Each number is 128 + 32 x the weight over the matrix's rms, rounded and kept within 0 to 255. Layers, rows and columns count from 0.

# layer 3 MLP up, 3072x768, rms 0.0327, rows 778-802, columns 704-767
[[120 186 115 114  68 123  92 134 198 159 108 179 108 160  60 101 141 135  95 159 148 147 117 137 149 116  91 124  98  95 158 139 201 134 156 131 115 189  96  88 101 178 185 121  80 145 128 107 181 105 124 181 103 109 158 174 130 102 156 140 154 168 184 128]
 [145 129 151 172 142 158 134 151 141 138 141 148  58 124  70  91 123 166  98 110 106 126 125 223 152 105 215 121 102 119 154 140 127 169 129 132  74 117 137 109 174  75 173  54 131 157  67 159 154 121 135 160 105 172 156 186 139 158  88 109  65  66 124 172]
 [139  94 116 173 122 193 161 109 126 141  97 176  93 193  57 145 110 170 165 139 100 158 173  96  96 152  86 163 147 120 142 101 115 173  94 156 134 113 139 164 116 175  86 106 122 101 107 179 161 155  98  98 137  83 132 136 114  90 105 149  53 113 103 103]
 [102 204 121 144  68 154 166 134 186 159 155 106 139 143 132 115 127 120  74  86 156 122 108 114 118 123 178 156 150 128 108 108 138 120 135 127 164 116 175 170 154 155 129  92 139 150 112 116 138 170 138 139 166 138 118 163  76 124 163 119 133 160 156 123]
 [161 109 154 131 111 149 111 172 110 132 126 141 112 149  90 155 100 136 119 104 142 149  96 121 117  77  87  79  92 103  81 143 139 162 121 137 128 124 139  55 116 184 155  94 155 178 127 115 156 126 147 121  92 168 126 169 117 121  84 150  88 114 179 150]
 [ 65 128 133 140 111  87 113 160 116  97 139 133 121 135 119 138 104 118 135 129  81 191 104 159  92 116 145 138 131 110 192 119 112 103  95 185 135 155 116 114 107 196 117 142 151 100  91 121 138 140 148 135  77 126 135  77 138 197  94 104 102 145 121 117]
 [103  84 144 191 116  97 134  71 178 123 157  92 185 217  99 164 127 123 122 166 123 157 175 110 143 203 143 126 156 111 158 139 158 171  80  91  80 133 118 160 114  92 119 113  89  58 149 103 110 149 115 169 166 107 110  98  84  92 159 181 167 121 121 136]
 [138 165 149 117 129 131 161 105 142 125 164 148 146 153 131  85 163 119 136 140 255 136 110 110 142 130 182  99 132  88 102 143 114 151 117 132  94 130 128  66 155 144 136 173 100 119 120 126 103 103  93 163  89 135 113  92 118 165 148  73 138 132 169 152]
 [109 173 143 122 114 143 100  96 155  94  82 160 138 136 130 137 125 118 112 124 151 106 152 165 134 154 117 180 144 113 173 121 128  63  98 101 125  98 128 144 146 129  84 169 164  72 178 119 142  81  99 123 128 113 158 129  59 136 149  73 137  98 114 131]
 [151 120 117  92 119  82 175 106 161 150 105 133 108 129 146 113 102 125 191 118 139 138 111 135 105 155 116  95  79 122 100 160 119  59 107 123  81 109 162 107 135 181  99 180 116  85  76 142 141 129 139 145 150 130 114 129 117 110 147  96 109 140 198 183]
 [138  98 120 138  98 117 116 121 131  98 135 134 132 144  91  93 137  92 173 124 109 193 142 115  79 158 143  94 145 117 153 155 129 144 126 138 103 143 178 104 115 150 171 158 134  92  83 103 119  84 128 148 125  99  97 122 158 128  78  91  83 135 117 147]
 [155 115  82 179 113  95 146  93 155  90 140 125 164  71 150 107 100 100 110 142  79 122  97 130  75  97 180 150 173 113 116 110 138 159  81 110 140 112 173 127 138  65 163 110 144 159  65  89 131 162 128 127 172 111 100  93 104 108 166 143  99 139 150 138]
 [144 177 103 160 133 117 121 172 136 103 111  69  98 164 137  81 154 104 181 139 153 165 126 153  88  95 155 179 213 135  77 104 208 165 108  99 104 100 126  89  87 131 177 117 122 143 130 131  71 126  46 152 136 130 130 130  96 120  43 175  97  76 104 132]
 [157 117 159 121 163 108 124 150 128 103 100 131 137  77 170 138  81 126 173 123  99 145 176 183 125 116  90 115 150 127  68 160  95  79  98 150 111 129 103 149 179 150 130 110 122 122 116 126  82 118 136 107 100 177 103 159  45  96 113 124 158  72 152 107]
 [178 112  54 199 116 115  99 155 137 148 123  82 143 116 144  92 115 150  81 147 141 161 154  77  85 155 139  89 109 115 119 135 164 136 193 101  14 147  99 161 187  64 114 129 127 138  98 108 102 127 105 118 153 153 131 125 107 144 153 128 156 110 167 116]
 [ 97 186 154 111 144 107 144 125 138 145 186 130  65 131  84  67 143 111 199 112 133 121  94 125  63  83 106 152  91 128 173 145 128  60 153 136 127 151 114 127 127 134 109 116 152 126 127 130 141 148  72 109 151  92  94 111 160 133  89 122  89 125  82 120]
 [176 159 143  48  82  63 152 175 173 139 113 166  77 121 122 174 134 110 117  94 150  98 116 118  72 155  81 126 142 102 112 134 103  93 132 166 120 120  57  74 130 162  73  50 125  88  91 183 114  79 185 123 166 104 165 164 131  98 152 134  82 129 125 133]
 [122 147 148 140 108 155 141 156 134 146  58 112 121 120 128 115 140 109 160 101 130 115 172  72 153 152  78 121 151 123 178 119 123 122 143 160 134 115 116 156 124 148 132 146  97 102 119  92 132 162 140 113 159 148  93 123 104 130 148 120 103 148  80 115]
 [183 124  88 145 130 105 128 123 167 132 146 158 143 133 118 102 135  68  33  73 175 146 180 109 134 145 126 145 127  99 110 174 122 132 145  36  91 160  79  92 168  54 202  55  82 131 141  97  75 147 171 115 157  76 103 151 111 156  88 133 129 119  99  95]
 [194 139 110 157 135 114 102 110 140 141 159 137 162 167 108 106 105  96 189 126 203 127 147  83 135 136 141 138 157 108  69 128  91 139 152 124  76  94 121 150 128 128  87 132 171 155  94 104 137  75  70  97 171  95 122  94 143 156  65 171  57 141 127 140]
 [160 136 161  59 130 111 165  97 159  93  94 106 164 159 159 162 127 108 162 117 119 120 105 144 120 160 101 119  98 120 190 134 120 159 124 177 166 123  88 158 155 177 124  74 103 156  36 151 118  93 153 134 178 125 105  73 108  87 129 160 102 106 174  92]
 [ 79 176 105  91  65 147 103 166 131 163  96 100 167 125  88 171 132 128 134 134 199 184 127  83 137  97 121 130 162 114 137 143 106  87  91 165 111 165 109 172 118 120 106 161 145  69 152 133 171 113  97 119 143 108 114 142  96 198 123 146 150  91  92 178]
 [ 99  82 111 159 124 115 138  76 163 142 117 135 176 111  81 139 114 126 147 105 155 118 164  89 121 125 107 215 197 120 122 129 152  68  80 120  82 171 163  65 126  69 134 120 139 142 124 107 119 121 143 114 134  64 119 148  82 116 125 143 122 135 107 127]
 [127 137  68 136 109 179 150 135 164  99 139 104 105 131  93 118 108 127 126 119 100 133  84  87 114 111 128 188 128  88 130 123 139 117  65 151  89 190 172 126  92  65 130  63 139 110 171 110 156 145 126 152  44 127 108 127 127 134  94 159  78 113 144 100]
 [169 163 161  67 133  97 141 100 125 118 111  93 103 118 143 135 130  97 122 145 129 120 198  75 104 151 212 146 157 107  98 106 115 111 151 193 123 207  86 170 105  97 105  68 169 156 123  77 120 142 145 116 104 134 151 135  86 107  62 147 138  92 114 128]]
# layer 3 MLP down (transposed), 3072x768, rms 0.0327, rows 778-801, columns 704-767
[[132  95 141 156 103 132 102 167 116 131 115 150 181 112 169 199  73 153 120 153 105 135 107 109 112 156 116 166 134 111 107 115 100 102 171 120 159  67 133 154 144 105 152 183 123 137 123 128  76 125 141 136  80  81 150 135  80 157 163 131 168 132 150 119]
 [126 115  72 196 153 182  79 108 180 181 136 153  77  79 133 180 147 127 116 135 109 129 107 143  96 134 169  88  75 101  91 112 161  99 108 170  73  74 106 110 146 119 135 143 150 134 213 160 185 167 120 101  75 135 100 113  77  87 125 186 146 148  90 125]
 [102 132 167 104 110 153 141 147 138 101 131 171 103 141  94 148 160 162 145 135 108  99  66 141 162 133 124 174 118 126  47 140 106  77 133  91 160 151  79 146 176 123 117 128 154 118 103 106 129 127 125 123 110 185 150 159 106 153 170 109 122 106 147 134]
 [171 198 130  73 149 116  35 173 127 108 137 144 114 102 132 145 156 148 158 106  91 114 130 153 137  68 119 151 130 152 149 107 109 210 127 173  55 119 166 142 119 103 139 162 161 162 145  77 128 143 114  71 144 196 164  98 152  80 129 127 137 118 163 118]
 [168 128 138 145 158 143 156 151 121 118  96 115 171 136 105  88 146 137 122 132 182 106 119  71 205  78 136 158 169 156 140 106 134 131 161 158 157 147 163 130  68 142 135 143 108 141  98 163 124 157 129  77 177 170  85 132 193 135 125 193 103  78 159  98]
 [118 141 142 145 111 124 110 133 129 149  81 148 131 174 149 131 107 126 100 134  99 117 158 110 152 133 162 127 117 124 100 112 162 125 166 133 102 138 145  87 157 155 110 107 166 114  77 126 130 121 157  86 108 180 177 149 149  86 151  92 138 126 178 101]
 [102 168 112 179 137 165 135 103 164 200 200  56 164 211 119 155 134 118 108 116 105  97 150 148 190 144 141  82 158  82 137 145 134 150 104  90  92 146  81 169  63 125  92 115  97 130 127  84 102 158 108 105  96  54 150  93 128 167 141 137 123 120  99 116]
 [ 95 143 167 170  97 165 130 144 104  89  98 125 121 188 113 118 106  83 125  97 163  78 134 138 138 111 126 145 115  93 105 133 136 163 136 161 105 130 145 120 166 170 100 122 143 119 111 212 109 158 164 119  99  71 156 157 191 153 139 136  51  86  85 119]
 [152 126  87 181 120 159 150 161  86 163  52 137 122  54  68 169 146 144 146 117 143 121 188 126 117 128 107 172 139  95 165 111 103 157 178  38 121 144 138 212 184  82  79 187 146  97 184 150 152  77  92  85 110 155 106 157  57 117 125  95  84 134 111 118]
 [116 153 148 104 133 139 132  95  97 160 171  65  61 147 136 111 148 141 100 155 167 120 116 125 175  91 149 135 131 114 128 134 103 106 157  99 113 169 106 167  88 114 128 113  47 136 114 132 146 147 142 124  74 103 113 112 122 134  70 183 110 158 128 141]
 [199 124 137 140 115 147  97 186 163 112 142  80 190 139 110  42 170  72 150 150 132 173 181 188 115 129 125 116 148  59 116 111 152 145 166 162 106 157 115 103  94 109 166 122 126  79 107 137 115 193  23 101 159  74  86 133 167 150  70 123  91 113 121 116]
 [128 126 136 141  93 162 118 138  72 149 104 110  97 114  97 113 129  93 134 129 123 138 112 104 154 136 103  99  88 121 185 138 173 120 141 129 131 169 178 159  80 147 172 119 167 143 149 127 144 157 109 105 106 138 165 142 167 111 142  84 126 135 107 114]
 [122  71 199 109  88 111 130 118 124 141 153  81  96 166 131 113 119  94 141 122 121 135 151 102 119 139 138 106 159  64 124 123 116 166 158 140  79  84 143  66 135 131 182 151 200 137 158 136 133 165 128 149  95 100 124 174 160 133 103 120 162 114 139 120]
 [118 159 137 117 159 134 102 127  72 132 153 115 109 116 101 114 124 103 156 106 167 152  87 105 149 115 125 149 106 142 151 121 103 139 102 135 115 158  31 101 110  94 109 112 154 130 112 165 123 160 179 178 144 149 140 174 113 225  97  79 171 111 149 127]
 [136 121 152 136 189  85 113 122 138 111 147 156 116 134 107 156 185 140 156 113 128 109  80 137 170 135  97 137 158  77 186 113 128  94 147 161 151  91 128 129 117 127 108 106 138 129  97 132 133  98 158 152 138 101 116 123 147 131 141 152 106 102 100 135]
 [129  75 106 138 131 124 149 113 139 119 108 123 169 115 108 176 137 115  62 144 117 159  93 125 115 175 128 133 163 154 143 146 138 206 112 101 144 153 105  98 134  89 117 103 178  84 150 129  84  74 136  64 133 160 120  87  30 159 201 137 164 157 112 138]
 [154  97 160 112 152 122  79 108 152  93 124  84  78 149 159 151 103 115 146 155 121 122 120 159 140 117 110 174  98  94  57 142  76 129 155 118  37 153 161 113 147 171  88  58 106 144 133  98 161 128 162 117 117 185 132 149 161 120 123 149  99 136 171 138]
 [127  98 102 144 141 139 168  99 131 114 126 136 121  87 146 161 141  95 132 150 157 205 142 103 127 110 117 141 118 132 118 136 163  85 134 110 133 116 114 165  67  95 128 150 157 177 156 112 123 169 143 120 126 113 134 110 119 152  99 134  93 156 132 127]
 [168  62 114 104 113 121 112 128  76 128 117 105 134 157 167 194 101  64  80 174 151 108 133 109 102 128 122 155 149 110 140 127  97 169 145 176  79 168  90 175 188 139 158 124 128 111  66 123 100 138 135  60 113 120 127 144 135 157 200  85 144  48 129 110]
 [105 131 120 184 112 148 137 174 105 112 146  86 191 169 163 137 130  78 111 138  93  92 120 156  70 128 122 132 165  74  61 135 109 164 147 111 169 173 101 108 106  90 139 142 123 114 124 117 121 145 193 130  98  88  88 140 110  84 145 129 158  97 140 133]
 [111 133 166  74 148  67 151 127 137 122 125  88 160 110  68 103 180 173  97  80 133 101 138 138 154 117 183  58 123 172 157 137 148 135 147 174 122 161 118 140 123 130 176 119 150 109 148 122 165 141 183 117 160 171 132  79 115 104 136 107 184  88  88 124]
 [121 110 128  99 151 117  42 105 128 117 150  96  80 191 156 153 173 206 106 128  82 109  83 177 152 120 137 109 115 123  91 141 167  97 103 153 179 154 131 102 115 130  76 159 120 113 183 126  86  87 158 148 155 172 123 157 152  93 140 154 175 155 117 135]
 [105 146 101 147 139 122 130 114 160 149 141 108  97 160 117  98 111 149  68 111 209 128 152 134 130 176 170  58 108 211 112 127 175  97  94  92 155 112 115 141 180 160 105 190 132 106 136 153  90 158 181 168 152 139 170 160  68 136 138 105 168 152 145 144]
 [160  75 125  70 187 183  85 139 169 130 119  68 106 127  98 121 115  94 111 165 156 121 164 100 177 114  97 151 132  93 151 141  41 152 108 153 165 188 154 125 156 148 111 104  54  78 184 176 106 125 133 154 144 104 109 103 135 100 111 121  53 164 159 129]]